Each number is 128 + 24 x the weight over its row's rms, rounded and kept within 0 to 255. Layers, rows and columns count from 0. Numbers have three digits each. The size before them is the row's rms in percent of the matrix's.

# gate: layer 3 MLP gate, 1024x576, rms 0.0269, rows 429-450, columns 96-191
# up: layer 3 MLP up, 1024x576, rms 0.0291, rows 429-449, columns 96-191
# down: layer 3 MLP down (transposed), 1024x576, rms 0.0224, rows 429-449, columns 96-191
gate429 101:101139095115135119108083124106146115130142155142154145117060123125125104114106141130117123121149138084104125123168111124141138098164154145126094156176094132100145134126147164110154164120113099114161074133099089135158120140132127125098165115123106137107139092187111156105119109076114114129
up429 097:113090133163148119166128143097095093109166141128111112107141150155132104141122141146137138157110157144155129118124087064134121089129155117108137149169167122133097085125127134138139103130065110073121154143171111160125139132121097175086179119117147092124131091136140117160122142140092128073
down429 100:139111128149115138087080133060146080092122153128129143088123138118140098074118132138115102140116148080099157157130093126127138116161158170125164153148090121095126150162111124100133120110149128122111088143126106157131123097097138129114152127134116122104144104149133125151126121192103168128
gate430 091:151126128081130104132111109148103123146166155135138132126118128103132120148129118077158123123132117169112147103137170142148129152089161085087131156136079123130119143130113123093125145078142195112110137119128086117155085136124143117165137134133116113164137155144132103086158111138109109120
up430 097:140108127101111144148108131149133123111129165095153094125118143155118097150152160056140120114086161140098146152151155132135178140089114120129100124078095131117139085091110090114100119104151133154135186176153103113170117110138099096121158112117116147132118150159111137124147143111147132141
down430 095:117119126182148129109137148131204119086123104120124102127157151146150117163149129169100097106070145094113115119152092138149146114132113142130124124121128143135122091104160116145107114131097131114153149147130173143117147112119075123073124112123120144113118097108067149147142149126163108150
gate431 095:130177126144147111079137092145121089139165109100160144133115132113134160120097110087124137123124118134158128113152133120184151120143120148128148127147107099109103152160167101084123107125177152109116141114127125127162092159133115127142145169104150140165102154153114138139147124111135139094
up431 095:141175140147143102126144101140185151154122144137090155118173075127147129118109114072118134130095130152092090127120098130138103164152120159155126129162118142140096156099116110144125116119139124119159088118078114136132112125090073125126125141112124139117117150161130182170085151118153164134
down431 095:092143095127104149181136160108125167100086142131111089140148116130123091140186146158142164119140154093083162141110116129106113133155148117157117142104122138134144132099125180130116163124134110132099118179132135139129116125122105156123117089166144155106150142120103108117126112141145165147
gate432 113:132118104100140122148143120152098111088119154179084173143152131107154117126082102107128096117160138123130125097101100148116103133123110153120116149159134116125121101102120118128100098138163125156155135111155140104138074111105133164132127084093129158126161117135132209099103134131087100103
up432 106:106117151121088097132118132134142155100073106136110191157156137117117100141151127138112100070153111116176168089077106154135115144152099102103139126155119127147129108128127155115121136141134125125120107139156138107143087119116161126127152109122110108133142114103095178124133126130128114121
down432 120:104142114132146136114145164111133137134177131096170079106129137131133179105128155143127168152118144134094125193162158111141139120099157125152141121103127128130129152126134124155147146112101126127101130133092109160099164136145123107120099133158118115122122149142159058156130136116159137130
gate433 105:135109120197123130132145064161136083166159117114115154143155152133110103127160160078107146127117149180130096103124072089086126153115122100158119134106153117145104135131162135137112120102153110121126122123132134088143148116101141170092131127118135086133135138155131115076177172169115092109
up433 098:145113140090138101108146124108128138133128106134116156132130176114126124172112151131154135140164137132191119090113124143133111142128123115127137123113123171113118130086132102139129120136142175134119071125136134132125074094075154115105106110097140154097147119126131137102105147109122097091
down433 102:106124152173123142136124073153133145107152131130120107133114097108143159119108116155133150130070112152144142144142140150124122105137140103087122099089126148106130108138139138136120143118162103115138155167154124096129142113093087170165118101126090144132136119081108122127161128124106115171
gate434 108:096133149178097148134126132154145151096150148170155109112149113124108159109149151112119138123143156106107157109138104157138138140136123148117126137138098140131084090152153139121140148121147139116084159084166140143102120151102135173149123135169078124168134145137161140166131166145109122122
up434 110:099132144140107130108152126140116153103173108126134105099104143148126168097159188147098149164140134142123101089102120107120145132104108127167120134108102137115121112156148110170151122131166132108161124116139128094122052126124146140133126110149130097155131105157127124132123165130165127143
down434 108:149115148129151118119147137140122134115111145095118111102147150122122147125133157121126133125159114158129123119147125174142157131133147162093175144093113131197146122109153149124099128176138126145139111133093124109081137148188128107060121132109144111108135097124116151112158130072142137113
gate435 101:089149108137132133129153117156126090150116086126133133160093096175118092072099101118120131102104104113151149123146137099158137098109117152099189132168136126106127154181123135121105154131097124087125137089111121152116161148175137116100095141113079108112146176120146141106139113122100089175
up435 109:138103145142132129135116119141172106139137149110134120072115129131126158179149119119140118150119117127140070133093148168146100148173120116141160159122110080126113125123119148114159145130098144136116112132102101135131120176116140151122120184162176095110120106135153128082113076107143111096
down435 103:113133090173112134153173122125101126134081091096152178123122120166126102093140080108103101092110093127139114117170169147116112099093122136144162147112137128122138133152087133134108154118110108113127137148128122145138154229163140111096121126167078134150096142150204131128104113121101113179
gate436 102:116137139108143136127129133134093150140102097142156133190115132151099130092111122080142108132169116108113137093110193118137116101131098122110124120179120111136154142115153107106118109080111152122189136122158138122080123105088109138137115104126121142142163086117148131131161129106115088110
up436 091:133148130115145115159138130142136099121103140160134188115125141132154130117171122100116142126144147149091148116173131142155153109159071124121131109151155140140133115092102096113140080134154092136142164117116117134143137157153119115163137123155124114123102118175149142105136117100107133098
down436 095:111078104174129091130099101148165128108171129144148118132099111128108119151150136137113139112096095159124098123085075148131111166139136099147162125105092131133146094153135162148137143136134133129096126164123121123110099145133119125139087146109137174112102107099085118132107108136142141126
gate437 089:120121120123115111131094125146136110115153120145127102109143105102142149080149115172100123095129117115167131135137139179116111123126147142106128158142134141101133183135214183124125128103137127104115156125112114112143121198128135117137128083121117139101097159120125120099127124095133121126
up437 089:108158112120077129145159119179103150162145100106155143167144128147103117135148173113152106139111129158113119086110106110148169121124100117125178134143111150133121084156113095110125126133133129096129110134130106154125088062093097167116125176107137092153144143157057082110109133154115120158
down437 092:114136153134114156105103072177114164133201085111162068134121096116126129098120120135107095087169146156115162128156123182143121146074112082122143121140118132135128117146167153110120118128163134116143130138126101109108126105144126122134139100156149152078128146139131127083119122125152125147
gate438 106:129150114134093109169139103125128115111139097143142097115118104120082097136158161128133136130096070104129137122082109086116163121124100118127148185126089124121137122137152118102121139067110125075131122118115162108122104110129165145141143128110168133160146106139093144132147128152143123104
up438 112:112148124132133103070135125101093130137132188150138085125104138146151166141103110129132104133151139096168114098137090139114127147147117124126137103144170118113150137136133138168129170178116114142156125134125126149124142134113133151145133109109138143129148123187153097152079180120089108170
down438 106:111149125107166145099145119091112131154135146128144140093168118164125131125142159152141123153106143129122121094100143118141117122104138120119153134136131104176104091158147108135101152140091124115119159134148110109132176157145160130103123114120121147133174121125119150114145144112148101142
gate439 101:123130138094168164110136112107124124121099117161165096136102092123136103150112149104140129124111165116102083132155149111142127109085148107144087090115107144134157120084154118161108085125145092176154105127103118132119105139095094131103154094156147146142144114163140124115113149105165159156
up439 090:159149099141136128103081171123173090111095130103148145110145137143171165110127184130093144150140128109156114138140142174112160146114108119140084126132092092148124120112086158123124120124161121143150160156126140130133129123108140120142142122122174105110129119123124145123121136085158110128
down439 095:095111159119120145146153124152076134124171117143123094143135120132090105125129070108161113105129120129089146129112135066148068147137145126120174117116156157097137139166170095136140138135111137124122095108128097145126130119137132133111121146130100154129140126134114107140158125172086132118
gate440 101:134127152140132131116126149165084167113146149144108093127139123082140083149123120119116103116097146177156108111137099127121161103087114141121145123114152115138117127127150119126110121104131135106133138139184150131118145129147151132163128109145118138088121159144107140130121098123119119114
up440 091:132171147088138162101127130131110153099165142118145104189120126114142108150108158129113147080142145142132131159138078146114088123144134071154078118067110140107113144102157108166132135159107157127148097125140158121086121100121138138108113112133168125100142112123152092167132138145117127103
down440 095:122086139152117129131157091114108101133072124152167139081153109147127180161161137136129113099134102085123130127143094116127136117152161134138114108162118117104102130149088125132148137138130112111126148099124123139135096142113132135121136097063118149115126154157154142148099127126131130082
gate441 099:160126131134110135109163118143116104140142108138164119152117157165112113128100132149119063103124115143131136105112123135139139135120126124112148137090094101093144083119141131136112162122087130155133108151083095128103091092110126168130122172132130097098110118128139114106158184114144168148
up441 103:125173100135128089161086129136113143111145122169072138130118139092117140126147148159130145133133122100138126100126072117154111137139142108096121140189114148143126157185123175142169143108150154087132126125142158178115115154172148151112098103096169157148143106120137160134095091132110089142
down441 097:135088121106147137095133104135131131131132104147141142174110160133130150134093140137137080096094113135108138103113112130156137108110157166100144124128103106065136097086116122096143131126119133146104132131118109133087073096107101180137108143141144105139093116111121090115129146121127159155
gate442 106:129114137151119143121119103144155167106144140163135145122156094087144156144141134133092128131105142171134158107125102159129117152125112143098114165124098200130133121082106137125126107111135184099144130061101128159127099129126122143124107148131147158130095135119140136126107102159132151132
up442 096:083089137124126127123129112075136130135109147182133129084125128149121109105110116168147132114131117155159106110137075152147105133143111102140117121138102154072120101130150137146137155128121163110163141113120151119120127129119138161145147132094099133093112159105145112146138180114124148120
down442 102:148152125106136097126140132166078056131132136120132132114079122144185154130135141099148103113150099072110107135094183169120150127109129163104144141104119115137123119102158102102116133177123077121116148158196159169159148141102138131133128154122123123119172124132106068129141124108129113115
gate443 103:105102156104124117130116121081147120126139154098127125129086128141107092117127116108162115082137123150121163129112144126157140120104148102130145080113129120100163131125121140117156118180099147157134153120178113112150168164137101097126089181147148118137157132115104165088138106122068153118
up443 094:113134089077115128155104102118147089099101098094132116104111158121126120138133150142088140130145106133103162134120127156173097174136112159129135157142118109161138115125154136185137162169183115120125096117106069134122108128161142094130116129129113114146138113130117128079106111150125129129
down443 100:099101092148112126121119130125177156162111156136134140112116123131110118099092121076148096124108141114128116161130153125107178134135138119136140122128153115106160142148126137119139118138060134149171141130179155121163159105132114143110110129113169142140155104133151171111149167103086131090
gate444 106:127100104156121146153126128177159113120119142170073103109116161154100150127144104156134153085125102120149130118089132151111129147109127101145125120115129145134110165133136100106129169093120170082153123074141140126155128146133153131127119117104158152086153151142135125132111144125135115105
up444 125:115110090093108090120124148097132129122142116104169135141131115099137150110143131136149146134112127100108198160146109100162137100148128119117143116100123066147139130120124144150116125122100131123120141141117111178105165098179132125126142163194121115180082117124146104106148135134138113142
down444 104:118125090124128172163111090128115130107138113110131143146145100116100148138162114146135123092132130132124176180117100141065072122102151077149074137097130136129121148142145107149125167101145122128110109142104137111104111116131120120157139163154070165125134129183157111131089115135140128132
gate445 089:145122122134117137131141142135121106108132132120120105125119157140112137128123125147149093139149111060108117135119144149138149115131104127114109120138081146124184110138131122160150133139161149065158125090148112138130173129106115161133152077118092120071125098119128119150140158111193095130
up445 096:170087116148133149141172151114096117160143167102142141147108107103080107136112125086138116167107146112106107124138154116092141113165125139066114111128115176123154100121138112164147122130157111066178109130177115107146140136106069128107110081142095140080139082153144142122088141109161106129
down445 095:131101134119134148121163094114154119117119124095107146141143082085116135124127132120143155120140125103136109131125096107117145106155140135087153104149147154133079125141103102108095150086155137111143090117169099110138130164115128128113121122145123174124137119142136161128094098079122110130
gate446 101:141137113102107082095104129092140134111124116124108081085116100084113150161103127141138115106167099144171125143123135125117098136158179131069104138141167090136157156127165121108137120129147146134116089122103122149137122122142131130132124130147113149145113107117148167135134126124144121164
up446 101:132150106104117170174146161082131143076110138125146108133117168109090149132131159095103115090116157180095133149109153171092128122127152126111121125107125097148119105119116061161119143168140149163121147168123146111126132083117101102156137154175110111151112117129142124116142122119197126158
down446 101:097105126152112135150127163094140138123098087108148133149138094143103131138155117124107141099115139110137139124125090095151143138139134179155119100071098153142118132110077175108140122113118104074121103115110159117114104127113113134117106137147091119156114147088137125087114121138085148077
gate447 093:107144083119157132132112119110124101140140115138117127140116105133131151154081129099102110100155109137075114150136158129157126156115119148101151127138119138121146128139165174102132139134153138122137109104127119162128152116133134147163128126110091148107147105108169109143143158082134137103
up447 095:159094115097183172151143131077135118122098146124128122137137143169136134158111137095145107143121106104092106147138139118092117130152115140149116110114129142144161133121137125140124093143153093162107117135122152137122162121104075116136131079158100182104141120141129148142143143081181178121
down447 094:150147168114096125125101116102142128115099158118134112141133172114104111070139113145139134183120099117159144124122096129103154114138118108113111098151145136102110097102091092150140121115099139122118128138121146106126103163115138111114176139148164143151127131135102132119129125150114103131
gate448 109:139133077154131146152141123114127136106163139174145121166078144115112102137124154134102136092155150127101150143105116120105092158115101128135160162119172163154095145157124112113126123105142119057127139127153139104113144100102117162143119120149164101116125096117139131137112134167120114098
up448 102:172115122140135124125114106124117085161129152132169108108163074085134162142084163101094134136125138141110144136144130112104150114159125147137144140094127108141105107146139126142134095057073135143121157073116154138114139139135135106100103167098128105115083183109128148125144119122130113111
down448 106:129100103134114109149143139124123156134083131181119146125104121128126145097135120145141132132106121115135131142121128110087118106108145134129145138119096131105153145137123116149119104143138103114113138101169113088133117162115111103126161128150115091164131119093151160134124111117100120152
gate449 100:124174125134148125103076147096100155124141143150140134127117148135109109112148132150122150150142108125115113124089122132130113114090128090146146132155137141126101165121113095125096115111156136116155161111157088098081161120101161157087146093124186146134130087140168090145121123153126122109
up449 092:147155121155122109097110130120111122108123097147143138115099093111140144152123115120108116078141157094125094144119140134108147086098149122149141108112129131105168133121110106128105122121154098158119135132078142114147141146107147117143159107154098149154158141145109118095116123130157151108
down449 097:128070135105118108127179137096137084175097135134149094124134144102139151157091148125138106163137108128108138123160141108122102177158146138133131141134111111082101147144118141114161144110127104095124119129170156150100092120118123126131113128122116119121089182156130140114116095099123141112
gate450 097:110139092111109094138129102141162130149101147114144118149132126100124154113115121181120111119152109102137137140158135123102089124117146142066108122107136100120128063156125150118121105114131133141118144105118106171134160128151144127154146114142138104138127116161144097129174119133157111105